Each number is 128 + 24 x the weight over its row's rms, rounded and kept within 0 to 255. Layers, rows and columns count from 0. Numbers have three digits each. The size before them is the row's rms in percent of the matrix's.

# layer 4 attention output, 128x256, rms 0.268, rows 22-127, columns 128-255
096:135155075137138071112130121117118147147144111104158147147138143148128137096153151079120139138051155105123172141096083137142105105106131135132100129149104088103167096128128109145114178151105096095116142113146080133179137156155109111111141167130125118143137140130151170054102141111089143135130112139105112121139109124143123080137126139159200153182130133126105120134159102124070110189136
096:133150157115147116108161170128149138113139122109152147151081123114115099085123117108129120130140110099136129158108157136109127134152102141162119151128091092162095148132153127111065118106150099140148107160132137147101161118154171150183172145104095121135126180117150142144086081144142141149155152122084119096099147128125151153131178112127139117148140131183093140125142076138137166150158
111:111130140136123152163128079143140121163124160105144157140093170100130113158146115144152114123142173105133127130082172123144150119123137123102163159112116131112148119134133175155105158127127107103149070158131106122156157084115138137154138128150130107124101155162116101093116114133133164098153089089149105117107105151142122096100149150113123124126094100088122126112091104108148075119120
098:102117126167183162184137110145127151124138135136108126144142176181149202178123107123093099125148147190135130138163127116095110132135121107128114177108188110117129100120142119107160115155141110124131079124125096110135096144164132143125133125140145140147134055137126154096134127128134168175170122130110136129106090135116133125158138102150131160140118139145132100130162117127134138144191
101:129185130127136160156159079119166125126121109110124113126119180169156097091129133125159088139112093128114087130119172151108140101150106097113187092151115149122127083132107138158115103106087158163091136098085109171114105143132124138109121128137157114160126135145190136162132139069159086136113100093165141113130141128108122112134110152113121098116105111109101082154097131149160145121122
106:111089176138155119152127120130130146134134099126129167148134149081124113130124139124113104122125119093099105155142144162115173083130110141125131137119121102157114120146165147102134160132106140106133122136124131119092104139113118104153145063158098151125141158120143099177136134184148125124117113163148104137096124138132160120158089123096150161136101140161110165120110145136110130140152
103:129095135137159106109119155152119052119158156178170147137140101077102076159125120144097094119105109118085130159133093126133097154128101155129111110130080106175127139115219117121132126129133116133137112128118088150147095118158164086142115108139133124141104127094148136152080120125133110108135115189114126144129157100141139131126158164117121156127163137108187103079116145128146120163184
099:095131098147098136088073139090118172119207072137130159128086108142154143124115136165126132144108136149118104148138149096116099093123141095054165132129098161137138122120132140152155122096129110137122146154142176112131163149071074175107144126097128132123117120080118151145115128089106140126158098107126102142118166126126136115076126172127138075108137133123105082175115137129097135094114
105:183138101120151101133142150108116160108123121158147111160194120123136119092099132118101106101138143143138132152173131181139153178150173099132112121140116147137110147087147093167168075114120152095115159129117118129109119132110144130111164136136112109073151135099121157165147179161127126129126136135110118125129108188095142140109162105150138155119125117134159087132128134101166116128163
090:063117115113132115123151149159167099141110101106122155110151123159141127127125093109115136138089094170130153134121116102123123149120168152113150155147160160167131090153110130134093157147148133152114137101111115151146060127102117108136135097112138099099176091141107129118155142100117114127110111152151125150183138099118081137086098151072106125145128123110179112124159123120117076109135
099:093097123134119152143100140131114134137111124136098170136154101149076171108117128192150105100136118155175103178139126101111132103149117127127148103157130155133143151082094093100158102163127152097171079144142123078152113121115149155117127137098078135133123078121124139128179115107135133135127119085110139172123160136127175170109082127108128104128148151129151147142125131177104127134145
094:131088157155105096145113163121119143125162118140116140158135136123160138147139132153143107183093120064093086111122119101148182113129147161103140149136170112134193138130196155116132162105150063145149121135102154124128133101138108131128121129164149102101122089133119107144157127135117169130146117118149151115110126156117149126094119166154157077170115141120090098157123121103136150152124
107:145160128156135115112128169137126153099121142123141143125164111143191130122130111137139125130130088124142139158144129164166129145136146146155120141097115105151123120082165088185128105143098140099131139081133105154135098149110147117124113156154160144109144100097071109142096092126120119087126132165089087108163104130148120121116120108139180104103105159150112125123131100143166114151143
095:104116124138137122104116111135110136169088105110092113126075108152132093154145135116125109119148154054179126105140085151092114098158131110136119157094162121109148111138140130161123161167133154191096109116085141125114182095152125163131153099180193129118149124148127095135113108125106113125099164101136118128105143101156116110116128114126087125117111129098155106126145105123066086102095
122:117121119139112154120100170150146171075149107110106155127128161102111121148143145138157136192163148125138135144135100089151153123143143122087125135126153093095140187131138099138139098141142127148133129136126129123095148120151146099084117105123109120135093091104156137128120123108123126138125117123100153140129100088121118139164153181089175106145145161134104139117142136128122180092078
108:093115094136079188120130114138098132152104102126125115152102144145091118144129148125162103114141147144139142115157110144115127135098167093102166143139122108138158120124124122113157122146097113136102168134098094171178111151162102120177164122084109137126099124116107135084120110158120129102119134127179098112125144133085102104145100141138133107165130078117139121124146106114103102139140
083:142146147092134136151166122086143132136135131123139143091125126078065120123152121087153180170129200097139092115147161145120137109171139120102184139160125155166117135183115127140127144128161144112128101128109109122116113079096099105120145083119107117104100147125119101085132145114145119118147191127130128162149110153110112113094140165127065127094159112105117114210119133107158133112080
104:161109112130172094104101095186109122133122165137139113177186120165155141162122116138140134106082094118098157133116068183129116110107129183167078124141148136146093148114136087154144152132108100130100127117091123164157147175146151151107150126115139134144146147133121124133144145122120140145111150151123123155152077127093153098141162089155092167135107140165130156089148146121099159136115
101:163157127118141146128118107183121095114128151119158096170153130126090132139102109076152111088145124179132107133160133157134111103069104160164127137161116132141118143133140140065169120111100131075135160158140096143157080128144152167125126160108124124113116096091082163096146133137142119133105098134155141126111115095104184178103100084131116158129126125103146160106125144172095112173130
112:157136130108080158134137126135123161124078138100107149121085134157147165119096126131127095162170119089138130112112110076112131102183139139132169146080097167132136108134095132125127110173132092140105107144121147079091109124138148134173112166130141165103091110190119122144175103155109135146123162096111138123154128161173123124136110127105110103118153088098127118128112095087176092131130
096:073109138147079126145156141106109165090134155131115124104101123102125130102140162094153148181089154136181102100143147115129145135102173116093137138088122132128174134125103159123137153160147103147114092113151125112134111188123110163110121147118111123129130145160137119118082150125082094123118138140096124132132130143086144201106129098105111139099124112110162159126159162131134150164131
108:167121151197105140144161145134135127136109180111121134133158136130171088119146125095121096138126103124117107141104129091151180126143110168132107143120115128154173105152124099115094176152165146159104116095090130121126142126107128114128126104140118151106087091150185083130134139101081152143109106131124132132084122091127142135123120133099123106142122098149105119147171134144141155163175
098:096155134123096143129103117135162122133133101086096133094112123151173133140096095155164119180131112137149112149134101106096097176114102121103117129088131143096108136104132171117117124120116098161101118125149151128117118108146106162136141139140178121098130092121079126137147148130121113180161120104119121111138091170199084160149150187134103121115153125127128153132089143123125142105123
108:153154111119141175138126113112132144140131114033105129166147092141099096105152086088115139125147087175157111121175168161090100143109129118144148082136130124091105135111125110134090086136101161137146142141153134137107116137128128104170108151134128114189119119108141143156099108100118094115134148091151145188118127094137109133107079064114152154124162095119130114107124129158121130134132
092:127095130135098193113125122134109081105112088139129151135112125110125144137133131118184126175097121153113153114162120079124146136078119149103105086127167121162149134104117118141156137122123129163064134111127137122128139125167136157134129140108097110114106103119101111103157161106137119162118146124109120131073120137131120118169180147107143120142130144148141109178090158129174149137141
096:156096109121088151123137125101138151123121148143140148123131166069126121138117146122144128140113155127137134073103113134136136106160132133110162121114129147142166147103109158113169159103144109102132165093130124113154175155105105143101119133120086168116117155134154101082075135151133156166147125126135143150110138128152121136127138088129138146145142136144097180131148106074139116138121
088:099138139114126134146139120116116138084105098148121095157122103096152131115100126101153099145159098126158118142191100136100101151106117138127099128098083142080152194102106150124149148108108125136112122140125146155102117142124114119124093135105143144092123117139156172144144141113152132153127132155116101136157095111183156165169126095120155135124114146172099127099178146130153136139179
108:143121187131152135130113134129138120157144130127127128121117142102145144097133109131113147115117102095113126148147102112113096144101102107099100182144155130120137111111133170119125112132146128097121167132120134124154133141132086109106166172139067137089154140099132146113135132129129207136137108162115134124143180161127104132131128167139131150121131178098077121165157119083128123138115
098:162108116100159102127158140144127148105113117073169140107145129109101132086116140116132134152119178155145158097115184119110113140116100157092105134157156148132129117158119097156115146147128168119157159127097120116168123089106125128106141113096126141149176134165125150138142126128144132117115174144159116139121088126131147149134086088144120164129106138176151154125129115119120111144138
107:096155102088124135138140115192136125139132113171096128112102087147133119118147146116098128113117124148134128115152151150148128132136139128109143112144083133148180126157113157123104146132078168145122149149125142094095147127102133112107170099118107147157074167127132147124086136128105112110097130092144102107120073158130163104138104073137138131159095082108159120105094166151115112146113
096:144095124148127111145116144112128125112114159133124105135195096114155112146115115145140107141160107105088124112088066154152153134089133117138066174085138143113123155104098133128165113161151141111165145149128163110085107153168151136151157146103101185110170132143155098129138119123095178134074131122108167116135101157107150148150145147134106146118114160169127172171136087100094138195167
098:167132152099123118111123152115103137069091063082115101140142161122114110130138104113138151142105057167117132107148114087090147139140136153119149130118172152167145090164112139124100142135143148127129102136107126146147098100167138129128161107107140093154125112161138139124164146142117105156158146155103154139144103133091126135093090136120104130109125153109140182138091106113130114098123
094:123117090079139121132134129091139129161091121173126131133157108105123136116117157124130158119106135085128147152107074152086130121140158143112136103114118115150180104116120115117106144153095167139075153080133143117165083149165137131148111126093138134141152083131096152114074132131104090155114160133144107184130128116146145104127165123097092128135110131110152129109151125156127106157142
100:185129121109102138097113098163089179159126124144140129158139146128195110127081138139115126119131155107100165119113112130122145111121135139125132139126135153088108121092118109143142172125122129154166151141112153096128131102125138134083137145124167144080160139098158133177165145121135136150118085142125153139152100136104118155133127155099117167106108114112093207119141131101109100123133
100:128162156087131133126158142112146087168133138172149064162144120145187125125113110106116141112092114135121108125112159142164113150108155131119138110131129158119153105097131165144089149126140138135120153169131134118148131158114162108092072167121111089089150111129146121121134167130126121110154115126135118095122152125147119147117132070173101136125105110127096119110143142165139138125130
092:094132124143117099107125142093124172124167144149128134136120097124109127134137159124088085137098162178128143083158109172117139130108126106103111104128098121121146109090136115119161144118122130162137097133099125129118142168118140102100097092100117138102140104139159161109108113108130111122088105131135163126116116113060173135091168117165126127113131128122135148114116086151103154121135
100:118146135115158064109120175145113127058143088121110131092152125139147167128144093127111146067146131144116155123146150143134110126145090129152113153100145146114096140147091144134165123108152137121128118122128162104155128119114138185133136147162145118100131096162092159105153154132147128103137108086138134125117129152125108183178129143144095180085157158126117146177156133162151119147102
102:113116149172114094119122149136123120131149142107131135145125087133162115108132118150151090102134070109102122107095096100118128154139113138133115105119099132153135125117153149124116164150108121171116143109128162076187146114111150111100097118131150143122155117146155104117136132130139158103124116167141140138128147096090151131106086107109136113109145094111150112151092127141132109153117
113:149159117124120152118122153105159103089161132102118157117108142100112172174133125096081128113143142130130147184123118125115085142127144096124140081146158069063147107152120102122139143093148144101146138138128088120129133139130131134095126126139075135134134113126148074119120109101141154122107156103124099151144126120124123070116149127126178116177146163140150137105107131134144132145123
093:133168126090141089118079123143141115160135170118139100145149175144136082103093076108144183081125150128123130129070166122144138103098146126153173128148115053127076118122086115132098093155131152140091106093141112138121092174167119133126133123118144095174116174151117116143103124175120100137109141128117113137144124101113121083111138148091155151156157152166104123179138106101103113113111
090:113169122087163092119106132128123128130152169158169130161146127158143134155114120075107122105128082133099122182124089121138118156104098156114103117149104100114133150130135116093173186065143112107097131154117123117127145111122137159105159141116151114110115118119115108184107131160106143150139090124118135109145160129165125127126089112144151102171119107104143143093077142128053124164119
084:130146126120094159141146109107118111121128134145155094137140154113145149096142161105178120133080084150158113093153156155140133115162135116128181108180107123118163112139137100112100126147109137105145125139114162105108120127109148094126102138099129119109084098140160166117122142104121145145168107113155154169117134080159152108146131139105125076114115103121131134186161141154118121139177
106:112102135108106154100118105119107136140118122097118140109115138119167167161136130203170172182112146145147138113121111105141174132137106124109149121121129146138122135147117117129131153116150086121121115141118120140140101143168150115094117124116106119115140155138162102113134114161108115115089102147114114132166111125122081158110132177171134156118102127131127144078188154121147147101111
110:131118161116150131129094124122117128162150129152117146102129106185130088125113148150098145127151132122151172107165114152096153134146133121125167109105140138117084129152096110188088129084128102157117146121103145148131131129127148105098128121141130099112155137116111138132074116133108138132098118177130113153160108097107106127129152104134140152120151099155112120112141152116137109130115
105:079120142100152103154147142125116106152142159155101173117112143109097156108107130107091122086142136126131141145081146131140069109121103111153122139098102150129129140091126115129115092109110118128115109037147090134103118152149115133122120094120143142126129179152141100125122173165185095119151104072159047133148137123158116094155142126111106176111089152132090171115123127090134111113136
101:157149195116127099104152122115163151128111146111171134098140129168136135136114113153129112108134141132151141164147104121089127110152103137124101140140131177141108116162135117085140147157109145120125096106102146147094140136078095131146150137096100132109138096134103133163165125123182129129112134121122105072125185187120113126139082181128088127117085142141151098132151141129126137167126
107:100089109171149103112146153158114130156137132153131159158138106151125127131142156127108097129103176139100158151098106102166113151104152144155120114149150078122135127121095097123128137124118120140148122174141132075173173161112103132104111148111088119133129153116144155119110102104110125087096134144128169124109128132090164143136158109179121114073147153118181137112089155131139124166114
107:155127115122152089146133112107132140125163148142105087126166175089123139090100138074113116090151142150140128145114174159135163143147133129135133143143129083162126098137111121178134102105131140101152158127090107133112138102106150099115117126126082099127099158131121139132102145121163093074145146116160096144114131137105149132140103126159138106109094147121081127123125122119093143125154
092:113098126155118159133106117138107094150102130184125106163162105104120147135128115171126123102161099135112104149174130108128133132130120139130106085140087134131144151090115133137104097106123162110164098103132168125144115115120146122153140162150139123155123144140169135140122160133120122112150136156128129128132137167127138140100092152157149114150110132131119125118126089189159194158102
101:108131123112133150146085091097134102145122130082118117127169163175146188092148105131147122160185099126125092149133110130113101051146124129081110081117134197115130158110129142108155135164152128109123133155116173132113163147184131122149138109124159074109136100128110167142155150107158087147137157123091119161154125120160114117168177143143110113132110141111099147117142113157158139117150
111:097098130193095087118108129109112101146123175179133119136118128124158102144136144151097101140110149119117104162133132161138184135101135126153135135092102160144146138130136161126132123130153124149122077112140136130096149149094129173119130119155095131112146114127135078103117132108094160176127134134095131100080112124121087126134170141163120136118115130169118136117138095101141128123143
083:108133111120120113142101096144161145119130102129110132103090152093145138112135181157141141124102092104093140150090113123116090088113102140105134094104149141119143143171093140121122132135145132155102141113117103134147129156130082136140154136096102106126084116109119162104096095083153107121141136121122111124160178173150069111178156180106106105120119152101110101126160151126135170097085
091:099115146149126160115160162103096155136088143114103106139129127162150137115158146141161123141113145145174121093155145140144144128125131109148131103136153136096123156123105148123114114156108090115165127130126109142125138114125142118124119140142098085130128112135119110139104150148173134075068120117133143139091139167106099134101080124181124123084153164121170126130125176148172115169115
099:140141117148101126119138178133176131100205104136143158172074077120117152145121141102119133104159119152131144121112132103109115168159105110142134154132147128099162116149146131144124115119108162135171099127145105126138118141068144135062135122086097112139099159109132129129087079106087129109138081116120149139142154115109089092127128142106154091143151141130122136129169134186109152160099
099:132161112140111167098153106133074116138136140130123070107135125135115144122052142099136124127102140123080074147144128137145140113124108146125101136132140137101148168121115104080166122143118118102145151132137104131102098130146181130125106145127120126105138143167124110143149184154162148138152098122142124065132112150113112112146103124128178098138123107099080117146174129121081157152102
091:114146126095136101096137144158115135136100134144116121164142163111159149147130101109122133102142139127163176107118144099161157147151147149112107137100107160157124144094137135163146105120137155129148144149134171143125097165127167075122115141105144117108075145113094139129190101147148145134106118134098128127162138108171170185092103132144159135083087144120102174129100144127134105111171
090:132098111130136173184118120166127156186127164122136113123115102127117072090145095113112093110147134125105099092129112133170150141098178123117133103136084141138141157121129131140096107136123134130176152098164071108108145127171111151136118132084107158154102117087140113092113106108116119087114156104144157149139162105140159141109099096131117138144142089156106125102140104163117147137111
110:122110135167143112114130151133106080108132141139144138104137120172074110131141155087119146154141144178098143087124117126139116178102139125134134130110121149094114149135127117106151103095148130149129125161127115105102121142100157109112077142095092145128081169121099091105110102092073120133113116126106142153130104077108083102161169145116127119124147122114134149099097175094141114084151
105:119159122125170123162131073121114110101160118137143106126139157129112081113152117092133104148105113124107136110128092107148160120108139133102109137122129095121121160144176154181175106154137169127128155133137149113083146148184114124150135133139171145132151121114135191175108168119159107124161082106117157159099145122153098098176139145141142142099107123087100152098112148150084144116114
095:083131123140135129109092140152108122068082134136100138091124134149154170140141139151155131170189094098159108140113117100136101108156096136108131113114087119133114091128117161119115093122102065099154148141121156136116095094106133103144113145108105155178139085147077154104140163141118105080138129103147109110137147144154133105167098097168093092127148164134109109154068123125136124156139
103:140132179100130093125135172138136106135139173164149079140097132136106101087076133103112140078143119111086135140139086141137095132095130113144091152119119145155101166137140126145166130096116118106121149088131137130153112158162091154109109147121182145149152122122089136110122156151132112117133079099132074097125142140145115143128139110142146108115167119128130129168117144132120127166135
105:126119109131130134100127146169103159112154127155102127103151066144150158132132155145137137136145166088130144151090163125141113128132097183144117150122140075150124138106161108157115093127069143088130100097130136129128104147109147150129121118159168146124181152185132137122079127115130120128122138138098094148119149137105135172131115064168110110150116131148077146096146094173129137160156
108:118120103127163127130134096102123102154123108138100114086119138149105149143156142123103131123165125196152171118145153145117150147148109107128169096161144097178117138151102130127126095121155144159129123106129128137089148129110116082123155126141135117145123122143145102130093134089158114176141109148140128129136130133091095147191152197144141090083123144137104130167174132134119136103159
093:120145132100130116161200132088125094153133125112157126076095143111142128115110161122108183135070164147137079132133184168127142097129134133081110082140137114104144106138134167153134133098120165126096123126174111114174167111157107135128146148134159133156128125137118159203157132074111152142130137113145112124118155114106128101142147154149111106114147124089137128134091142089130117143145
095:131134130091117142102104099124103112115133123125131141105118110132069099102103088136129107121167146105121127133126145118138134133107097170164114135134106127118105094170112086135113134114115139131111162128119128187125096103107149117136107162140154177138120112139125140134141173093159141170108156107180088147114129127113157124138130131095075133130094154164110141108117118097107095138120
101:157132143141173108136159142123168131117129133082138130160128131102098087132111105090138162163149142186153105110175152129147159119122137132125172120163140110138086129137142091125071111119175167107114087116087090166151126095148148116145144126160118117135184102117137120142110122174129120153173118113118123101130068122137166130129139146088152079156093152136151102099142133149171120099078
093:152152135129159085137113124167093136122114105149119121112130121169136089080134133136128149116165098118118120097133137151124108179134123150127090123101086161119108121142094098108160102100107138147135170138107149133103113148102103119120167118116108155132114176117119122206128117164110129107140172128149125097116144116102123105106140131153143128113121079141123142190110133069112115148172
094:089099159172135146117121119090111115116138106146117118090115124172148147123129170167176128168096158126165128121112117095147151093140137128148174151139154152119128107107106119130129156118171107139099129148135091138168159065129103149108118114126134185143151140125140134114147173131138170137167125117102138104164139096110134097121145182103102120101146132125117117116165137083108124083115
096:101140144127111125128117098140183110135075160148124099112106188129137122176140144164186138115107145100150092131122138148088122129142124110117151139126142123131122100117142159142099124131132094115145130100153147131158104153117142137148140084157116132129088146120114139168138140134109157104132167104120120130162160173171120128102137133095122093118137143093188110145116097122137134111095
096:088100063110148147132097089130112125111150085129108113119111122087140129166115137167143121138098135113105097157164110099155156148120141127119104118159113091067107113120113107117157119127119149099098109101107140136145143128145119169102143118142158105113155143120131127140183119129155128130141101164111137105154164109180088146118113117124145108136123140133173125106100123111180110111110
087:154079138123091091130124091142093133144105147168162121146124133111128105148108146147109114148145191128148109096083165172098128088144123124171135111139148132144167144152158147144137180127122148140142085097103144151186176132110130164131107119086145168149105115109100156113148110132122127128097140109107142136164135140137159089104156149128123076114154143141166111106158112125142117078114
106:132140136125113079120155110103121088115092137174136099089135134113099100098104143117126134147107154118170114131111169171168137116174147155141157099139115148164173118151162113130125116117132143112100114115177142101156116102114138110192152129153134144126120120128114192134091130110108150181155124103125142135119127116151167145111132116124132117141117124092123102139125120113102117180168
105:134121104115150136139143139146134162131113114109134147115083081117137111118138133108099130151164139146126144152094128131133091109131154119108123084170115142088132148110086157135138153113129117134109157134113120142134148138137094128109162164128139139132166166156155143113127123158104119116125142189119112121141171106123078118083173131136135132154151076125127141167110094095167105122150
105:104166137086135140139136130144162139197093174146152115116135119144114130098143136140155141097160154165131083105108143136101130163118137117126161100100155145097100172149146159086171111128114131137145112152158120116109121150150116126152130127105138174167113145097124125111133111153104136137099135071118118183098116162143142151167177073161112127100120155141098131107121144126132120136122
088:149096102107123122091148124129112096122152089137160132100139118104147133133114141139116137156106149123136115095107151084137137139139135167154131117127171153096112151154106111173103169135104122130129156160139115178145104134092159115117095139111177147097114104103082193072134150158119138145111104114134162203138138167153129150088136113116080149102096153104150130103176108143116077146116
108:136128110102160154098166104112118148163140107096135101149142126115100122131127067099106176149163123156121135134137129135121137148111104120130158120128130162098109131127097144123134088134148144114169112124160115121123156074183106136156091137134119117119118130112096092094162124095150142122164146092125141116160125170152117145140114162107118137092155149132186139097144131132141120096092
095:118125105098142120124125107121141115165106161139156094141146163132153173142114117156125127126189104124080109092122158145123120097148163107145163141127105128086096142137084140127056120095098115104131172120134143131118111083117113096150143148154127102126124150153126118145130127132187115098113105127136122122142145148148146089152093111132125128117147117154135093140133099197127113151102
105:089147153166082102112136107157132136147131143099116131133149147096132164109129119159157107081126123129095099118073161151107122141140064106131137118130130098158100100118134124109124144118122116123118105145114162118136142115123126117123132138145127122167114137143121105095121095101118158137134128189156099144112090133144182111165101135129107090122119116154100134145102087117128122097095
088:163120114107122119176083134101098084074138107148093099100106131149126083127123099126104121134133105130133154110174123121081148118194093135133104162088154169122137116143137112149094110147145140110129164136148133119155106115169179095144057109120134149150128104080158160101132133170168145130158152110115174125116128123161095128164130117128111164121137137109118110130160110178111145129121
102:088153123102129122169138102089141148101128125109146119119102152104095150185117128166109126080098107096099139136113140124129112121111126150117148155122121085150089135163144139104122153125156099103149139150154121087114131130120124134123116112107148102145122186102112141157163094131099173066169155129143123126143137137119159136171090085123130118128185108124173122131132151114101147134056
098:135111157129078153131114080146119133134118142110111119101139161117136111123149121143160137148113088132157118100159148121171116147098167086082169113114114111167131093127139112125098109134103049137114141146115126131091177167160138125171092147095094116126137135120131134110152135152142149068127139100135142070103125083144141119074123130142154116153170138137112111151146143099137160112087
099:114109080158140091122106138130106132132128144149140134171127125102138144113134111146120114099096111094100123149104138124137115104051123141147079131115107130125130156148157147093159119155149138097119098105144142141153106150154115148120173128130123109086134126144102095115163105138101084173139057141068131089141145152121118160130118143146164096148070106119151124097139132146107142111165
103:135114115113117152122153117107142189183115158111114124126151093115131134104152137122138175114141110121125113126125112100093139078156169139095088110129145134142105120080132106162081129171128184101147116123170128121137134142106093110143077068107125154132144133137145117073147159131135119125108156121085160158094158165074169140101100084124085101112111137077175113089117069163141128136156
095:104106149143169131164110095122105124100116103147139139131145142108132151119141105152123142146149125100136123120136125159124125130122148111127096132124108121115144119126109136083158125085112077115117088129098105155085112088165132101130128142132125099094103147141166146103147109142120128120125115097164121067158096121134113135132134182159122140145109118150157126134142169095119112082131
095:106153159132099107120121103155147099115110126069118149156120093111114098156130112167096138113079106129092134142117087108154157124130133128172121136113108150157099138126100122095140119125176099128088096121140147115138144107109109110131150111135114086116164168121140062166125096178124125124127160145162117118118127098110173157087076087113140121125147159130128123130150151104133145099160
101:194127102169121182169163123180087167126150144136129131098134136135107113159099143099086129112116099156141206100098110104136100134090133118168106157110161144147144162132115141137133170114127109126153129144104113128097067145120118126118106102076108135098111118135160141120112154115085116116092140139115147141154117166104151118131145111111109160111126054145100127113154149120114107121091
105:173084147158121171122121136135171135137163147058153109138153110144145117135173166143153154138127104133088102114079122097119145099098140157121110108129166156140095122137108118142141131128172169134117125144138106114134144123110117102095100178095107091110110100128135091099137131135131107146127132093184137154103102116094155152153136132149124094151141093118120140132104148134126156119098
113:140115166138103126142168133069094149100142100128096129105099099104082128137159183124105123147119155118143121145169101097101147121168145171134158163146144150171157134134114136108120160135169149123099106099152132149118149074087081160110108149154124154122110162153159135093099146174139102134138118147145112100147138092120101120142135142154075121126154120120146124198144128100116117126152
109:151136120125120152130109122073150140158092165120162110127121087078110111104129110107137166135170156135114134125115131154169119104070140127136146105157119130097146116067138118108185109148117127107160124121093134114103138146137169142143147144140106099086188160126139084156107131163102092115127094142112127118118125091150141159092112106128171147146126110104120184119118151108147132156158
097:125136141110116149122105115109175138135126120158151117121101127161111096141127075129172099130073154131117103167154108134162121136138115133132120154162100120128087141140113096121127133150163098120103138160157088154093120145120073125164141129114097129122157094104128096178136136092106133093127128103172166139075120109155145127150117131140135140128088070161094091112113115103118147138140
102:114128130144122160136127127108142156096125099100097131116107123119120140143137164142127134112128157071110127130132123109138090099105153138131098119104178102098141118151091118103149098136086149143121139118139109119121124149107093134145117169127145134142138157139111151126170120082135147132084159144151127096147147109146122153105090145130132129121114111140084109133151129071134108132120
088:114112198136121069181130153156102148099119176129148111136099144135111081122154109109125142102090099136171104132138182139150104123166136074131148094092100098127174114158142155139118104116134113126212104118125120094158125107139113148148087144153133144082142133128153141134117131144109132110175128131122138118133132118127145127065129105098153168099120147103166092135143145140134140126133
112:122092091139120122133114112142087093166170151084152183146110131114099146144114119159044123145132124137115154153139130110129118092130156168107143142132119170143141127133140139150154120136111088166167127135117116138130133125114141113124129099114147110123128143136155102163131098143120097111131130147107128139104104142111142112111123127098148154154131081136146107070128101164127153099091
093:095061112121119152125091125071141104079121106155141143106083111134142123124202152159165128151109185147176140132134149129135185121146119131138155166148100143183135140128157084109145127116162123146104147126185139107096144094113116143163140061171094117147114113113106143081131160148132172133140137138121149124135162085109103090141156130145093138119163138135158137183147138108141152113143
103:164086106154157153147145148115110133182185108136113121163132104111096089103122166136118131128108168118097146106167104186150109115117153086149120153144111156131160140130166140104135148144137110141123120106097112184102132141172147148142144116126121154089144108110159080148162127159119141113132140087135117137143139109124141128127131131111105149194153075140145099104161128101115136092084
098:155141103123125128133109165120166156089135160152144152115163084091120130124125113121157134092148143169145167144097203162144132134183118098143120159139144102138114100155152143093090145157139119167132168121121133130123099125139128130132144124087102121120153161097147111123131081110145139155117139200130132133131155056104163162091144130102150164111112197179144142161131136122081126164147
106:123122132146110135112102108154087103140153148120141118148133155144112144149173160137163130162126121112163119148127044119099181147164154111099097149087153105134138132138156129133151125164135102150129158139149132102077144091145117126100154119144114126108099097133122113126128109148113107105105126123134134136131138104056144116133120118161121130136129137087142121151115123091075084138139
091:171190098147135156137129108122116144131099117150141153134145149119142121150093152149134164157136146104152148137108106122151135140114151132090109100105130141127121140154130147130144129112111162128095167152138177123173112106105137120127101187113122130110097141159109133131129103151112114128119145173135115154142103098110119170123117115127131093095125150101145150126098154098139128133154
099:144173151128116151114125164135169144129113072122112176073105117147113116128117095137118198155150103104105112125155134077096100137138110130092071152125141096123081116136136127162098126114131137123137139133143156096103126119117130124117127146122172137163109133139109155096117099117115118145141098149143126176102124116155114165109103110090074170138150125096123114116057129128157104101146
094:122114094140125148120174154095123166131117075091149111180119105133115131114142127086139115126153118119111115110189138172112128122132193110128139130150127124117115104098142110129107110153072137113185103129124138109185118123120154129121105149074131152070138138090117106129145078137122100114133132092128135095134109138109130124069137156102116112137139108130127121094108132152130096128148
107:105106103141140133134091108106136099134114103127100148100136125103092182140135124149141121151136139147126140123145170095116130144134096095206108129156164087166108125141135109114107122108143097131108127115134114134133172101183162143142163118163138114179116103126097128104130118140179166175164134185147149127086136092127121124135165114114113119106129127083127161128120085107163183122123
110:136155150153098110097126160146146114113113126104106157128103132105109128132152145132084116116123101110116140093101137105182095107162126096151117099123099105149107110122121140109138127157128095136141104112118147129131133199112175163157121108125160132122102156142126137162082084110121121125119136108098159136091096111142139087096204088109143111135107140128091161138101116117127119084153
105:145156122090141101125158138126138134093141081132154142169110130133119142161133132099131123098095117124096139127123100135065133161138088127115098157153088119116136109147111140102096179115104139130074128106116115158148135111140124136133118109119133130166120131084124132125097127166140113159154160157138154114154113146120129086178139117129134164170116142148130139147084145125160159144133
094:115153146126163108143101102163099106133116175147099125143170140152126091143119102167165091151123133093148136145101101123144140162120117122155133112108110164122138129127158139123108122130154086135126145143153173090137112117151096089130101156196140116151133146141114149130179087103126139141145107128122134092160124110170123100124097146115138144098133147119162112147113139170110116110137
089:156113121107128117096134092140129100160171090145124116122118135155150109141130095098117095077116116097100153082128084115138082149117125122136126130154109142122098121080133139127114147140138090137159099173112126143148178158157147105129125120122180175114124101076142104118130118109143158124082136113105170146148111167146119112153167180156122100153089108155131128116123136136107113104104
106:154155147156152156147131167142171098112150131117131116078111125110110081115107065105111157083133136122130101141109149155160105152147116116132110127138134061092100144142089128104126094099132126077168148138112078156101074190080138121083103126154146140126131129157139160100138129113129114134146130148134159151127122115104148131137118087131090092203181069111116130144130084107088126087126